Each number is 128 + 32 x the weight over its row's rms, rounded and kept within 0 to 255. Layers, rows and columns count from 0. Numbers have three digits each. The size before them is the row's rms in percent of the matrix's.

# q: layer 4 attention query, 768x768, rms 0.0894, rows 139-191, columns 432-479
# k: layer 4 attention key, 768x768, rms 0.0856, rows 139-191, columns 432-479
# v: layer 4 attention value, 768x768, rms 0.0908, rows 96-171, columns 432-479
# o: layer 4 attention output (transposed), 768x768, rms 0.0845, rows 96-170, columns 432-479
q139 088:156130084156133171131110083131127109135151155149194107133121165166156125139135086132118088176137185100134133184082202087104167138188108171114135
k139 094:107121100139153122099120061217152130144113094125168137158165134147125129148108147194090147085131090097162155139060184109149113127141152109143164
q140 090:069093103165173159107148086083120074130165173191143094122154068137162143125155140113112156118116134147133164128109114164121100122114080101116143
k140 092:120117109161130063104104185147093105094128182134123112112168160165100104146168151148075172169081149116071106152113124168124159161084158111133107
q141 094:129107127103092123185103173162137158113153098049115124135087053140114144186176131191137107153151116078179115120084164123172080115148069062217108
k141 091:132095185114139154081056134105162080123145126122074114145094106159134105154173155152095146108161127184100120129134121104198136140124099120179116
q142 090:131102112153155079193110111181125136155091094138116102083130099116114089190117136081133202064104205134091163145113144104118078184038141147099119
k142 093:095117109125099156096114092082092098189068174114167098181101118141117095121119129111150151153156045101111131116131163164143100185064110137121151
q143 089:150128124115161160111164129094134099125144132163158211113132132194119138130073106089123076122061127084146084094054131139142146126102122144137139
k143 089:123153151095096199142100103105167136097135119125138128139156119145167086144085115099104011151158157117151114061187094101104153111159158073143093
q144 085:087153101162201180128110114103109133164119116098124134090148114092154150118142052114138182135075175142121121176118148163119135060156168172093094
k144 089:166166115109073163090107112181142121147125173155133138165066182103089117129171104084128140185097090208099094134109135097157149105164101136105105
q145 092:115081169117118131129115132198105063114175147160139112077126114129113086115145153111113140096109155094151102093167116078171112149161137077127163
k145 095:131107128150207117148066192176170101154113144137116093081110115147089121070146187147092125146084119106104098149144131125127119120067176085056159
q146 088:093106134123155162141125162115133207170152099094145138129101153076160143095168015096161144151156133110150117136072125142151123156172050121109166
k146 089:093131130168149118087131125131096176178116095090188159155120165136121153101157144142119088089184155124113070110135065118121107110159072193080181
q147 090:069172227165139149097142095182117080103148147103108161130110164086114129118197138099103153157120116157071109183116100161082114131103087137103089
k147 091:130117101151134122197163151120146174137112122092162123108106179128195124103181121091098088133136132158114140102087094130141126117029102166060126
q148 091:113142100122144138086165100099128153120124131081105151132060083125096086111102095076155147132094166162118084115129137135183126113158057107167120
k148 091:132065114123048078122109112059110073124168176170128143120161088052104167149121124118130145158169057118081112147089058168111134138105157155081102
q149 094:078082115100120074155123101137151138108124148090120074120111109148091085134111060099087116091143156185108144108105127090141089129135110163168133
k149 093:104083135098203151121181145107060200127127145038130151099069046132147134116154112147075145101085098156125100053144087169126127197119141093145117
q150 090:113109097104150100148121164148154066177094095103122130146089104175088126160141166127160129105133162104103115161137110125098164097088131117136180
k150 093:121167144121117143108160194095177107143106033104152128158122082064150108085102151090127181102164095112112099156101136144170157138193148108101203
q151 095:147089120069108115172140153159125153136138132113135152138106111167150100108118111103134174136128169072147180145180104122095140127133127118138130
k151 092:157120175155134101096112108138092155111090113146082172110168137172157122194141116133185098123159078144188142041136103125146128186131100134118094
q152 097:109131097128163137159133154138135179113090153141152109152139112109137195111130174104127093142149125153186167119119120051105153167118164141137132
k152 098:115126136077200134130147063129157143104156162173104150125149131096139135094099057132127151144139136136138165099150095104138159105128146191159150
q153 095:094186146145176119149104149133111159144142100125122137106141108159123117145117169134111135160142143116169146164122175146097167076134123077106139
k153 094:069128051153121131123114154142114155130129090164112075066089172155109132100135133132171163223034089126128093132122183133156120146125088124095167
q154 088:154150087135157106131123086157165159148164139154118146129107090142068151114113147111201061109163161153162116114102179104153187139145155142141105
k154 097:169153122134115172105148105111142123084109105139146181151188096178158113080043095149141157154155086126146174101115102145151144146154174197129132
q155 095:153151159150182128095117201109189138159110155066139089115126118134077103108079120072048148130123157147134083130208109174122112138089105146155177
k155 091:130104140150132131139151192135195101135092096102162106119114172135150168205121134093141141178108088100203093087150134106135135120126059162092114
q156 086:101102126159167162159130174082187087118106101101061174155172121086144048123136106095118119107146081107174144157081161186132134128139075076066128
k156 095:163097109148125130163137131131189101141105133084131171083141223130138095129145122096174099173079114128109106127155102167128190155202117150143092
q157 094:205138138147068062141131165146178109208092190107108216106130112104191152112054125170114150150145134107095136167115111090090093111097122118150137
k157 097:128127113128106147134154161156155122083065143122131154096113148157164142187147138179092154143180109153188127170141093116096119086167152204129185
q158 090:120129079127152121152066095167089141106131135117149115158123163121142121171093151128144116092139117106170137128180150119094174168111053191123098
k158 092:104125162140132113122074076103199138120135090073122137154077146131132109092131148135147082119148117128187140102133205096182144126117101189115065
q159 094:152159126135128152114144092106163175095143160180090106087111118133126101109223063126141116153107117142085136172100066104138103133154077144126109
k159 095:098115135185141094116096114087159174130140137180180124099084125158174166132147151138124136154146237118096098130108130111159087097127123149133081
q160 092:099107096135093198062200129106138159105202122121166099132078144065171195085147087137146130094137125137107166132123149069148115122131134125127141
k160 092:138107141139116138165132101157112149123151155087124148129099161138185079177131103163122121149107152155108208178144134116188115151116128081113101
q161 089:120130121159125068164075137084063177088140172092042104120137102063109134180122151129079132152119097161169175155114138099142119119072112111153150
k161 097:097164124149081093092166116132182150105095120154081113092099103118056100171169118139126097101157187099119139100115099212141166123116144170170122
q162 088:143133122128124133161071146132079134115163096092105083138126203149147133127153168112146118145147074101145128060207093081094101103118132146095111
k162 095:150132155037114064160131124103077140089196105143095140139099151177117111186109147135145076142090182135153088081111133178098124086137168126168115
q163 090:133160201131092124066074151139168097151156111096204079108151132090142079139094119166196108164166106121093133181103083173129117127151172148095142
k163 091:156144071136095127143098124126139141147137079091161127154100155154143129117150034149170092118090145156116069133143088097095132148125059092119158
q164 090:092094101098152161103166075124149068060126130088150094135185148125154181123127156095103036087117109097092160104161147196193142046220119119178117
k164 095:097115110107183136072151122097118147147105144096132096102150150097129150128182025061152094086106123149043076138043132157185139142151120138158135
q165 098:139109185115125123099144123158161145070158095187113135148110089097177151146168145099092165108113138142085032096102149091072151107138111098172141
k165 097:136157097126087095155081094096138081127176134084140141171123120121168139096203082075121142187124081118053130192129138150185127126108107091128108
q166 092:061186085111143077116143128104098075183134180137130043105091141197109160132121124132099148148104113169215067101184123072168115093126112188140163
k166 096:159149108161124093143169128095103061083097158148153115160126123189121132149193122133124134175148158154122125153097128112164106088138217139097117
q167 094:183093086119125139146091139120181110121113093139087112186138169075126071102095160143177163129197137097135114143101113148056096096148172138159141
k167 094:198133120122071163064154137110122102083127088168161107093103097099100145158131181101127129058164120073116116121104090129156104133105182147183148
q168 091:098152215127119164185117127125155076140096107219152141111120108100149165121155105128086105115138113116146188111125081159182148158153134142101149
k168 094:126110194130124112121129140143147105132119161115115082171155169148117146131144116080086133054159143053036148067122148156176041147082095120105118
q169 091:159163115179092116183104130178092096138107154099128133105146145099132155113180152150119126118181147123135102132169146135170140099190111076149104
k169 093:136139145119116144176068143148119102120104181126092176167079145075120128126116090213134120123186155093100097153162158173133132127143116222180090
q170 089:138172141126140136137085064142116116110051116145116135133089198151066097077196111115136132095148181153121026112099095089129221117095120089134133
k170 094:123121164162097114098189125126161128174104158088187097158159171145170138183122102133087114112088085135108104123163130131154124108096109130138118
q171 095:091143128152126151102130094086036085204157134126154147130144113114110142117160060163125151120133152179147101151164088155174098194133070076148114
k171 095:136123166158096122175115099129066090128117126163114175110100148134149148127163124103154171088091101140115138137132103158168105139114100141103169
q172 088:090161100152117141111156108115149110167120132179122082076109142129106137170136094118134181107130104139090131125158150103114087137124118147103091
k172 091:129120124164202115112139132186081076115106157136131109092122098095068142124135185093120190112094155094178103138143131088141187162097137162130149
q173 088:063114145101106157122122146116112159121079133111104093148105102096148165085129083154076184144134154099150140092152121137163173127104157155107161
k173 092:087116104107105132083164161154086123165093121161089148142105160163095111081177102109125118076067127181157099126089116166140113127103147157164154
q174 087:105112144139105183136134111162130173151099154149117166065115045160114150120112080123101076085137090112101063105116148109162184170125136109170162
k174 094:108114174110054115146084129110105137157177171159110119140074171152095087080144127144123142151066081137161144117096126137132124179142067104116081
q175 092:118209138128075186111146074097130125136093153138100149119138144073134136120176118139099144131115146150082124143140159124131162103164125098112081
k175 095:095149150134070138123170142126164126131126119117136123144173149095134124138188138133160129131070128112103084147105237107112121121130117107069104
q176 090:114139163156133156096167166125130141125144140131137106079120144139105126158108119114097153086139128156119140164080143126162099082072149136098160
k176 090:108147133128199129114169131129120091106161153194108144079110159123149162113083183133168138084116126109165127187138112126098127157079086148124099
q177 086:142114102089109141073141119108166093111185116155122140162131099105043140135151161121112136108112117115154128115159108072096136103122137071122133
k177 090:198061098115144134126134110116164162135141095112118098125072100079110122210175174171103099096152146062108124121124160140132102162129086115149120
q178 090:115144146129095091186140093129129090055119148101176117122105130115182194151137110163106088150110118171096219192149169114125132153162111152116131
k178 094:125113125129170100127099122033099142101064098100133147163097143092117123115159116127138130150155156089120107092115071122063099093118158139103123
q179 089:125104147126152120189149178171150085157156113158107136164123081127133132118188160168084143153185100084132051117118182151102122088124090115137063
k179 092:158155140101178108162142150172139137121170106130097099121107056136168101093116093072172165150120119106139129140122138154124138072077103078092214
q180 090:135124110132148116132115119196223111155165143143087065101093126124098143108090138090181057131101147096118154115116089162138182138142124126154075
k180 094:135111109071099071121155184096087120120161074166115124131130107173136113150115070101145134135175056125165217104169193081150085141076122146164113
q181 090:135115163179130093123136113150113147142114144094118195093132075130105161152118123121145069116098100148154128183114108135090185202169109128115138
k181 091:145123125086118121195148076130165175146065115082126149140132147113110112138183136125140134093113135154173132113083146085170117177098100114171139
q182 099:136147097147162122104112121163114080208079121080138120129109124117124110167181156112096161119140155148119154127188088121087100136049133151060115
k182 097:148121141169077117180077123101088176172104126163102109124093122104069132144148166140174110123127084120156163144164142082103091119133082143161161
q183 094:154190150158194096119138140131151064091082104083121057163130083115142121156081153104104190170145144148154135186146146086179147099118130134130121
k183 093:057082089126120113141097149135092066081113147111086142089154077148122178116112129142109112163157101148146093099129175119124138123115136132141200
q184 092:068106112115118095168199156115099173104066109087130101179180101178161117136101102120125163162117179101093071150210147163104164112181157102128100
k184 099:139148123086122081097096142096126156157145152046082088122118141154131119151089128132111082159186121085098081083168166171195181152114105109135127
q185 089:116148127110133124135058181108121104122128125129128134154103069126119070133142159125098143143120118133144141131143049128106166155157119143114124
k185 095:137170109150095141091143137150077103141113152125095087121166170091094176164083166106142128140138193167118168145082113090182166103136093107142174
q186 096:130172178081124155138085179097099110109141073186110202159165175126157034132144129125108112150106074088118146088234124097113142127094110162144142
k186 095:116130112134105093078101096152132099111095144094232155148062175104130057138058105145080075116116158117157118106135139123131135114095125079150160
q187 093:100100098107072138153084028129128142133105136131154082152106126089060115135132155158095175110179120082133190154197146132119104118160142096115140
k187 090:044130120194149075120134078131139141162096140143139125158121100093151188135202140195103152169111114184156073111151141133139185175098094133123134
q188 089:172112197156120163176146157164137161103147126175148169106092140111133138142148012157096141087158090125139093127141136107124176138111161106136162
k188 092:112130102133086078103117144155168092121162143139123128084087115131120101170110127120154082097207095087109122113116080121119130077100185159107120
q189 092:076121179174177080147097115097145167120136127151157094118079118066179137193132162168102082155113097099107114127142114167075102137106116133113138
k189 093:115104198155118142082110117108152154128126103131097112082096087138139149137185134139218156167178118110098132153182128195146128140109092163124095
q190 084:152126129160108088116169106075059138186104132160138119106113154124126166120103117017149134183052111158142126148157129117137148155121096151056154
k190 091:111135081155093121213172134129139091116108137158104119107122118128099133196173158135107085168150104092116167145154064119085096129162096114166225
q191 090:079084150110190063130107115131122098141136078192067066101102133101179153189109108151183118135162122135152126183152144106082129128083132185119151
k191 094:149104076118172095141140085230084194148100163156107065121121047058167141065136165083110139124138147158125127169098129101080146154137128114141080
v96 104:137128088135108103111109148148118149125082139144139106172174082110103101130136102105119154105104137148110093080092163098141111164112097059157097
o96 099:132219096123158178189162156122175107136141127046174141097115116156089064085112127138157109147171093158163212136136093189154142111131077155115135
v97 106:130152124153151083114089154121129132131183119179102143051133130122163156149147160130085141153117129178179094133150106138108131157142112139099127
o97 103:108130190119129138171125107069170174147048099078126135189101072092111093110070185122191139107139155103096118160150135105104198093179160069116083
v98 103:099088162131114150118134088135139162133123105126058113105139102166125148135141164147148114100075129113115067060116160131165084112176038135146083
o98 100:184140117169088129142070116136120087154094141050138111169123110117153138146118090111087109175114161166166207152134097127082062099108170107088111
v99 101:103125069098149115095169136170116155141142146150165162128155176176092088102154143141134099150121190120125126116120137138153079138146186159118100
o99 100:089121191147165132097107144095160123103120142157143152092091152129159138112140106069097178087132083134144126145057167121154150094196113123092132
v100 107:154142117185117111166101113179124172174094167132139100092114138170071167087131158083110115142121133131098154115179107056151132160152071122108122
o100 099:124099112109109147148156092105157093104103103066109159146206104133160122124193165164123084148145161148133157117049148161119097168171089115138124
v101 110:187109103109134171101126144106106098124115180124092120135093177118113105136153105181123124165123157087102165128123126093123087123118146139122125
o101 102:107171175109150144106109162110216101117050063146194079068163113150102180113137135107131157097223121086143069074118088125123114098098141127101113
v102 110:124124060121162145098127109132100132088180069092152172175083124112116087141144121092108112182103139122171092118092079124115127078118166138141137
o102 101:114080092100150110131151100176172143127118128149087149147120137096130166160120137115177139151120144140073132105149197117161129104137122145146094
v103 103:093135146104107145071127176075172102087161121158148048134113157100126173033111145126100192106096109147141134105095095125125101135104148161114127
o103 099:152140167079126114073105129067087170117103064130160157116175101162136108160139148097146112127154109082114115100057081113134136131168068117142133
v104 111:117161123137139061167096076095131145192120146148133100126208097176195084150102135223138105109137162133155090109181135121127121159125109129120076
o104 101:210153181158133093106175182133106115070074108129102146169137087157101096144130134046099107145152143082130089151109098172109140128072128139135123
v105 109:132140072106206109108113092144173117102132119071092112077157010161115132151128123135119096105127135164198123150063178129063158099091125091133133
o105 105:113180128146066079146163124104149121137117133137181130172121115108177116073094145101116147143098051051086058123128099181117133122120081158108149
v106 104:135104130147081128101119118123120109140122137097115100108171093139171145077141112146123180127124071107142118141173131119107160223156147076124096
o106 100:113163165137077104158122116130138125187100115200107158102160143115098141112165152114107140133115163133149129161135109144124116073145124161144116
v107 107:078090106164089154160090057134125095193088095072147131180114087179107135131095136113178113147186124091158131132170119130151134128178133140121118
o107 103:122106115167188114170166097164139184137165141133115135140140218120067134105120125161153099084097086174144128144105104078136125132161098164129177
v108 102:111111089138177177149089183101153062177112145166176153139155168178168130171114117110085098055140061104135113200136108139148186179052120159095144
o108 102:054136104137179136160189165143050163138102153103083058152125111142096119124113072112140140160133202137164147107094132090101143115144134139112152
v109 105:116087149098114174164126167098167157163085160155147197111195103141138167189160102089131114080125072093173108160111169122143119183151160148166129
o109 099:104158163179088080115162064171066159117055110102111095142093109112097081121092138124172146145155106168137135067137073173100126094179106120128130
v110 108:122085125167149129091162113146147111124132149098082053127101168131144143070176171146127147125097105167191105125128176064123114083117078127133150
o110 103:147159113096177091155160132072151070084066171187108195173102134142127096075094108076162095131145058127114105124122113132148114130195125141156111
v111 109:117176128092121130173147125116144127116141074139074098127137129118078170169138128060098137142135142095129087122141080173126123088157137060137130
o111 103:083188045176106168100150137138125107123147148145121187132147128119123049170113126117196101136154133120104167139099119088089172180129135110017064
v112 109:090115092090214133117035166114143082148144116067101179123147050069141104124064085182115165116147159159122136098154126154178101153109070176147185
o112 102:082104078101125091120187087149118109165078110183197167120107099127096130097119152103141125164094125171132140116176111088114145112135161094137097
v113 105:114109148168196126112129120105201123150109101128134126143178063192152058148062105145122101198123114126129139137129154125142101090192192101090097
o113 098:131160070178150134126087096178077082126095125125141143156182167086106119098125150146172142165143126142125147108143133118161189111116083108154161
v114 102:099114133103163124106123157127121122057115108163128082114212134073116118158092123176134101136146114080135178135100123170127166163145167195112137
o114 097:114142141155155137090192128099153028171140165107152153087136109145137126126094171136088102121105145111105031152132121148161107125131094141161126
v115 107:131128177101120076120096176125106146172135152069136100103097096175089156057110058121156137136137114158121172154159108107047114106108065140134177
o115 101:167114121136130141167089143119144137097127088132133183129145104106095099134131098138140122128121120065142064093114146149161145175120151098085121
v116 106:112116133098114111142173150083106148133110134194095132086144182120116114179161137115113132193157190104167170135131116106106106128131125148131084
o116 102:130117092133136127131169069127172189141156085151096056164151101101156185125133141107087077054135144137161127111017128125149116150170087086147138
v117 102:135161131094094144195060072154087153156107127216132092080107109197146163108147153167125175121081143195124117126151206098088175130063129131153139
o117 092:178102130176140161057171142151174142124089107126139167112159117076180111145113117158138114083181128042129087102115160100159113123106105094138133
v118 107:173117132156145127097110159148112111146181133150079149130137128167173166129171150085127151122093137055098162157163169143146165146171125149095155
o118 102:114172120105152108136146103093155141131119125171157139112134173094051115212130068144136088146117131139103106137114119192129133129134084114157141
v119 106:126071158145143180140144150083187093108088097165139133101123160135167115130112092133110157113113200063129140106164156156144118161113137136108196
o119 101:108149032147149100151170088165150169139163114069128130138174170179133119144165094156111097161097059173153155121144104117134129188122105108133121
v120 111:132175181122091123118111109125108184172147138129116159191094157090106159158105158129099129153109140227123107165115151132077150142092142121153114
o120 106:159113114156124169155085143169122161114109089147094083111113108144161103137166153100123137112107148070119119136121118147071098145128127096079172
v121 107:076133094151097126075099089146128111162110150141146154136121154099131104128127155101127087165109135115092104135118090092190185095143174111156164
o121 101:169188128111125116161195188142189168104159122116069113147171010127086131143121146143222138110123168145140124106128120129131148130081118111118109
v122 110:096179155092152120153119168091162160143111138157072071136117099145099102108076113146085116116131177117101124148095123160198124050112185163132160
o122 102:139160096140175109093144194211083091152128114133135114175104103099173124149133112129127098177125074183141108110120133110095154172117059135122100
v123 110:158086086137129075150117073129091088130099157069109097123135132159123118096124165096166130095170156162180162141140159148111136175149126146093159
o123 101:127106170154106141132148147164084122152121171191146172162110115143136138172106132089133115113142141066130100125153103108138091071095114090146133
v124 103:078125106173145116137139090068120120146090139126162132122116117159135061128103224196101068112110112119117124109101141121144127171163159164126148
o124 098:064168113096146108161134139156103090104179142122097112111120125104170129113186118141169132142181134150145131160096123161198155138099149131112199
v125 107:110190131185140151148147182120133198142106140157114115176198149109154127189147146130147113172137126193137115139159159118124094151163157145155088
o125 098:102112121091168112104166123130113134120135089153095169128102142131094093114142156118147160117096099118141117154113117195137079109067069195148173
v126 103:120175101098173120099118142170117151159151132143131180170093124118156124140116130153182113152105087111123141136069120160110140104098151119121147
o126 097:133136094151116087174119113105139066142177121097078124149110150118164138136145138090072083086135148111137121187133137116116124131117131135141133
v127 109:144151113081176145152129078136108116035149134116150118115135142155138118137100108151115104167143123120137105071091101094113135160135119139112147
o127 104:132108152126116101059150155126204130143174156130091125124170090119108155166108113113135159123130097153092139155120153145117091100124137137172108
v128 107:143187109142199155110114109100113128117119104114176165094206042120148164151076126166139118089078104095103167134152108108176154119138144139131097
o128 102:095120112104104144138125107136118105139102124156144068085152099154144168117165104144104144135134132198110134142146147142141099117086169117194165
v129 108:134073143124131126162102115147152089128142098152117126031082089153163112178082122192144085103112125115079125135180144104084188159129087143170108
o129 105:153114117146159109168109098176113200096131126134103161097161133105136114089072158129121127131154203148180134091175090141132091094118121126056098
v130 114:106140097133124113144111096092082129133137137093106088098118096116153180156127208093166154129080130146149134124113066113098137110151104135108130
o130 107:144139171091142137171147190163125087136062150123120204152108143108101125131095119110045139105085085093126086149111140114066140113107189085145132
v131 104:145115128067211078086079177148149172102134097141161158153145137172142154102140142110097109114155142073095134132126138186155136163097093133088148
o131 101:109098109135095084125136096144102100165122174140155105182168110154151075088086122084158118116088143159095113168113126163125149152130167150136135
v132 111:084137073106062098139094089133120120157194144087164096122059123153158068045186109134159164123114123120063109111082137144146134199087138061144170
o132 105:151106114140143129116134162177129175127123153141153133140179133092114074149122180066130137096153057109134076154153198115148137084136177177086125
v133 106:168158113162117178075117136093179110119080129156163072083140167173139080136187085143105137134143185117141116116104150125103174196119091172039176
o133 101:114112178120132138138141111153174085131146176186145130085091160067100144081146105083172096084147157139098118135097095097106083142135115143101132
v134 102:135113090122156123087106069147158164144132099153076141138081114119187149096146117141159125090169150122092136183138144154178083149105154152135160
o134 097:159117130197122088149114143130165110119131193176124133130091139155112146134132113142067161145082104102189076116150095154173104100145154114140131
v135 108:068101167128122110157110185101196115157137174216073108111154099119161149073125143128123096099104105163187157138140116150145128122154057108133108
o135 103:150122170091147124091101090133051217097122114112129102156092166129125095172128144145184098129173135046132158138176150128082111133150183164137138
v136 106:124119120119095067153162086117064162153097144135112169077122093178135114122102151153184068115132144106127131151158099199173167127109161137145101
o136 103:164124149109137132137085120139099048051168120173148084137193140180102146134118085116130084132100188163164115143142119107187114125133189152162095
v137 112:107158112083115143093222102083108179150102210120080115112152099132107167151106132144139146163136050103121123191108134168116126059099086126221090
o137 100:109185138181111099180124096166159108183148135104131137183157127164149065113104137130095100079162123238133097106130105146072158142153113133105143
v138 108:090039130119163156119113144171123131098082135161153130136125156171138149144102204200124091125158165117102110123128099172063116132104117128141126
o138 102:097144131121128107103133181068119119143138204094166120121105127125065090121163150144072123120100147135149142102159189083111101121073093142088138
v139 107:133196087131102140125155131056117169120127096103110157107100107131149167125138102105126137147188171120128148120139146119128069111125139191121177
o139 102:103066069127194136165119078120101140141110105130090090127192086101149121125123170136081070140109179185142066056077056080117132154098148084173087
v140 110:152147166148179117116165152164111124134153129065147156154174161120115139115126175178111115138106167093122122134102158163109178072123139135159102
o140 101:168186106107096189149168146149103087083148087147114137130111142130149115144118110138142101133109137168157191108115097142189081102169098156072063
v141 106:069153160144091109176112163114134141167111115090095177135092083119092101094185152094184139117161177161184133130123167128063160153106131111053081
o141 099:143129100106154136143088090131104088116188174179175104113093132117065106076113110120110128098071127151078106111159084095115100113184075119156137
v142 103:160172108131104053114102194124133110123086083063139123161095139152099090143126128171117122114147149138134146130117121135128078168063117109137102
o142 097:084118139139155140156107122125168150154140128127143143164178128122098110182148148160088150124143132114130173121108170138149174142112143162150141
v143 108:090126134142113132108124142081157128100066158180133144159089124148163152092124121131134074099124072119145151083140151127133152132150066138130123
o143 101:194171130170099114159112093149114127121192087026099140135122133137077142117087070158155182124099075138119118142198153108129103101067134104103091
v144 110:110083126150148091171125128172089128131145139199105115138106153157110135118167151104139140111169139142104121128147094053129109103156133140133076
o144 101:180145146118133145139123135113228174158128083137133141144123146168154148169105155212155173154105153045169045142126107117069119113114144140094113
v145 107:141124116121082106131169099178067121127149147092081154123126171125143117167144117140130133082107078138190122164163122107105150155158113103136100
o145 101:133103171133130180139134090136147167083136114151177168159088168141099142136140136068166101109101118126153151123097141136078123141167105188114118
v146 110:150179099231106096169067193119115117109105159135107173128120109123154124115144145104099159160137104130084098168141122104157035092143117138114157
o146 104:205166172147106134079121109124146146093102064092119102117095108153124168111146131152160065109091139115135125062076159163158202114132134098149106
v147 112:168127077098141154112154145136100106072083170100151147195132170106099089098117148158108138128112128123108106136100183079116122110086191116140200
o147 105:113082116086137092088148114109161163125106059116089130048103085134056161116165190155092135134140121088189170167125124155122106122134123107107140
v148 107:149138077123126062132119159151092116217139147098099135172169122098103120117165166095180113094155126110232109153088130073161160159099116120085129
o148 104:063093111114126095130086095068118160077141174123074129090123148073096133143127131077094081183142154141142134120123090142096155137114142149079126
v149 107:119137128084125157117102154095116109169078062142150201143207164178101139150074130135102154206131136135115127150133118095155138114172096140147117
o149 103:106090099123208116153148098164117180086106124121184074065070112115159156189137138134139109159121148148140089145061076151129161219158088178122139
v150 104:121102096143100165107118105102096117100100136088135111096172161071081089125094096094125117128096144129110148161149104097152106064147094162071129
o150 103:163052138112144120154136154139130139170166194156100103146110147175075125149123144152161146041138137094193159140097181166138114101123139087138109
v151 110:134142146094173122144161178147137138130139110062118084108116122124134143127122139088171133107112146104146108128064078116132099134082138120102103
o151 100:172109104103066126179144074124167135149093195135121173080147172110124133184130118119047166145136076121103007142150170139140130105153152086166213
v152 111:159051072099138139085167081131153095126100136127087141087134099106099109114105128062119093143126168154155116159125131114114156141139166190108137
o152 102:135159135107081139153115155092120098101125113174179084146106149145132156121146158117103141162110115152133122086188108098078145079172081147119120
v153 108:092113079099138176129114157142084119089143119135114103095081117116162084178131078110122114176165150172157117177135138086131103101129140185131111
o153 100:147114135127120157131152100085086123126097100135148095158127134064112134123171142113090085112149166154144117130118070119120141093144131091170102
v154 106:146098131107129039155124173148115133149136144120133093142176111143068141113131149112161097056163178116115154108163143099115084119133106195115080
o154 100:102145168120181162132110065085140096148148117080136142092191107076219077122050120071094124172097090119146112142157151169079184083168168153092113
v155 101:073152108164147118131110132159125120127111115110161083134175109117109123150126163092121104087157151142150129100181116134114138164135140144149205
o155 097:154099168138130131132150111154101097136126171152101204122150134119154130084100087142138115127075124097101123091133135108157155147100092158142133
v156 105:136146138142175188123138109139140135123099128144190168089083118118171101167123177142063106168082108141097160151121186086095177147154125159170142
o156 100:190101072129120085139159118141101095062135119119111077147156071115150118136102093131185183101161100128136106127144101142152134182126165058153086
v157 111:131080113156183117120161120186099116136115138150066113105125135187151110117117103125132097127102168153119124114193128128091118126136094152117075
o157 102:203139072090107128130093165130140117086149117167123151100084174131151131112166131130173130120104195051131116089149120140147082100151124114119130
v158 101:109139106099064171143181114161076116107055095114158090084116159086163083188117135156148105155140051101085046133091087109098178139127140143107141
o158 097:150105167141119112125071120079178133173183159114118087131077152131116174108112159088143109149148124124138173072075119087139084094164150167129140
v159 100:070107167192137109132105112116089116108111156080145124144142151174135117065104082083183131136124199163094119158218147071105119135138173184129128
o159 098:148121047115112151107173128098080130096152171133122103175105098118068107093138155128117134128118123156137120116101189124110116118181056108074133
v160 102:119134075132160164109092127121195108159122181078105072097072083140117157111101114116128104136104202143118139112089107137164136132111129119177152
o160 101:134165158140065086106071124112079130117158178163103100124126111060128085156151127104131076156166108129165172088127144095098122118176171099112130
v161 109:102119089119139141112135142109134174106182119069129134092129175143120120109078098118107098132107150097216109151135121097117203100075165178116059
o161 100:079066148170142118162112145146167144115136093143128055128121148100140099152121122063124150074158111167109087115077168143122124096105107165189147
v162 107:151184144059167250117128093117130124134134104105064140089110083133114139157110071139120127137092146127123111126099089094137162086169172137100156
o162 103:107117158085136123124085143159138162107148110207133134161128190188163062155118168115046153114191124148181116088091086127140081162126082074125082
v163 101:101081099071134177222140131141120096129089124111103133112123133093103145125126230176138105122135147108120073118146124108145142186145077126107121
o163 101:151161144147131107050133093126104138135098092119064110169142176135127168129105103116142089146089164114144162113164152159120142138127164059077120
v164 101:134144095118094203166189180161147126093153102170101136123111145180125138127154093121133172160163140160079111163139096145140081121191134080084124
o164 098:129114125136146144082080123180093124114170166139104128064151138111184118138196145056131122138124147098101127112162135139110091101140100181194127
v165 103:118074169130211130072143129185112158099216096123141132140113172138084125105123133114154126121146102119134182144163132101095053100175146130086197
o165 098:133137112126063117125190126201101096141057155126161122147125185075200155134123093203016189161118095108125164132150141179111177134093134125158168
v166 107:123132093083107156143186157121152151103138114172104138150137192107062162141106135096091126114162098077096136062103109107182097112138085152167149
o166 104:104150107138144106097175099158157131118141127096164115100116098175137104118118128170186125080150131139143135125091197123114094120170076134158110
v167 107:125082137123129158144127149158199111135146136153167158101120100078145102091137125176117168119147136082170125166065141211047058125150147101181159
o167 102:173149120059057145085163089093121146135082079095093123193128124132119166069126087128144146120125106147095164095177132068163135117143155144134139
v168 109:114120123145160126121082096095090176157126171141173129125122127177174100164171100105109140160152150163152131167106184153123167169081121121155128
o168 103:120122105103108154130153124104162140160161102141145153147152117101131114139155125135164146088107139052101119146157146158107115085137145107167174
v169 107:142088125157148178142076118118142060152111148071114072153165161101157166118119133123130124154163105140131135071183163139146078098132124119132172
o169 101:136093080122144146168123159142081178110142118153096161093101110189065110130103177141155109136156137095174127154156124075147145176145081119195124
v170 106:134110125133135075172114114161102144129155141132095131106166128160094130139164155126128129107106107099156093088146141121111167149068121103124119
o170 098:120169121144122160149098106123079103140138173082134139109162112122114162117102116137089138121124151200134096115116077151127085094086113115160175
v171 100:120119128199039128090143106118135132117083070173104150100198159208165189108142144119155107138104092102165128145156100144115132122207116142169072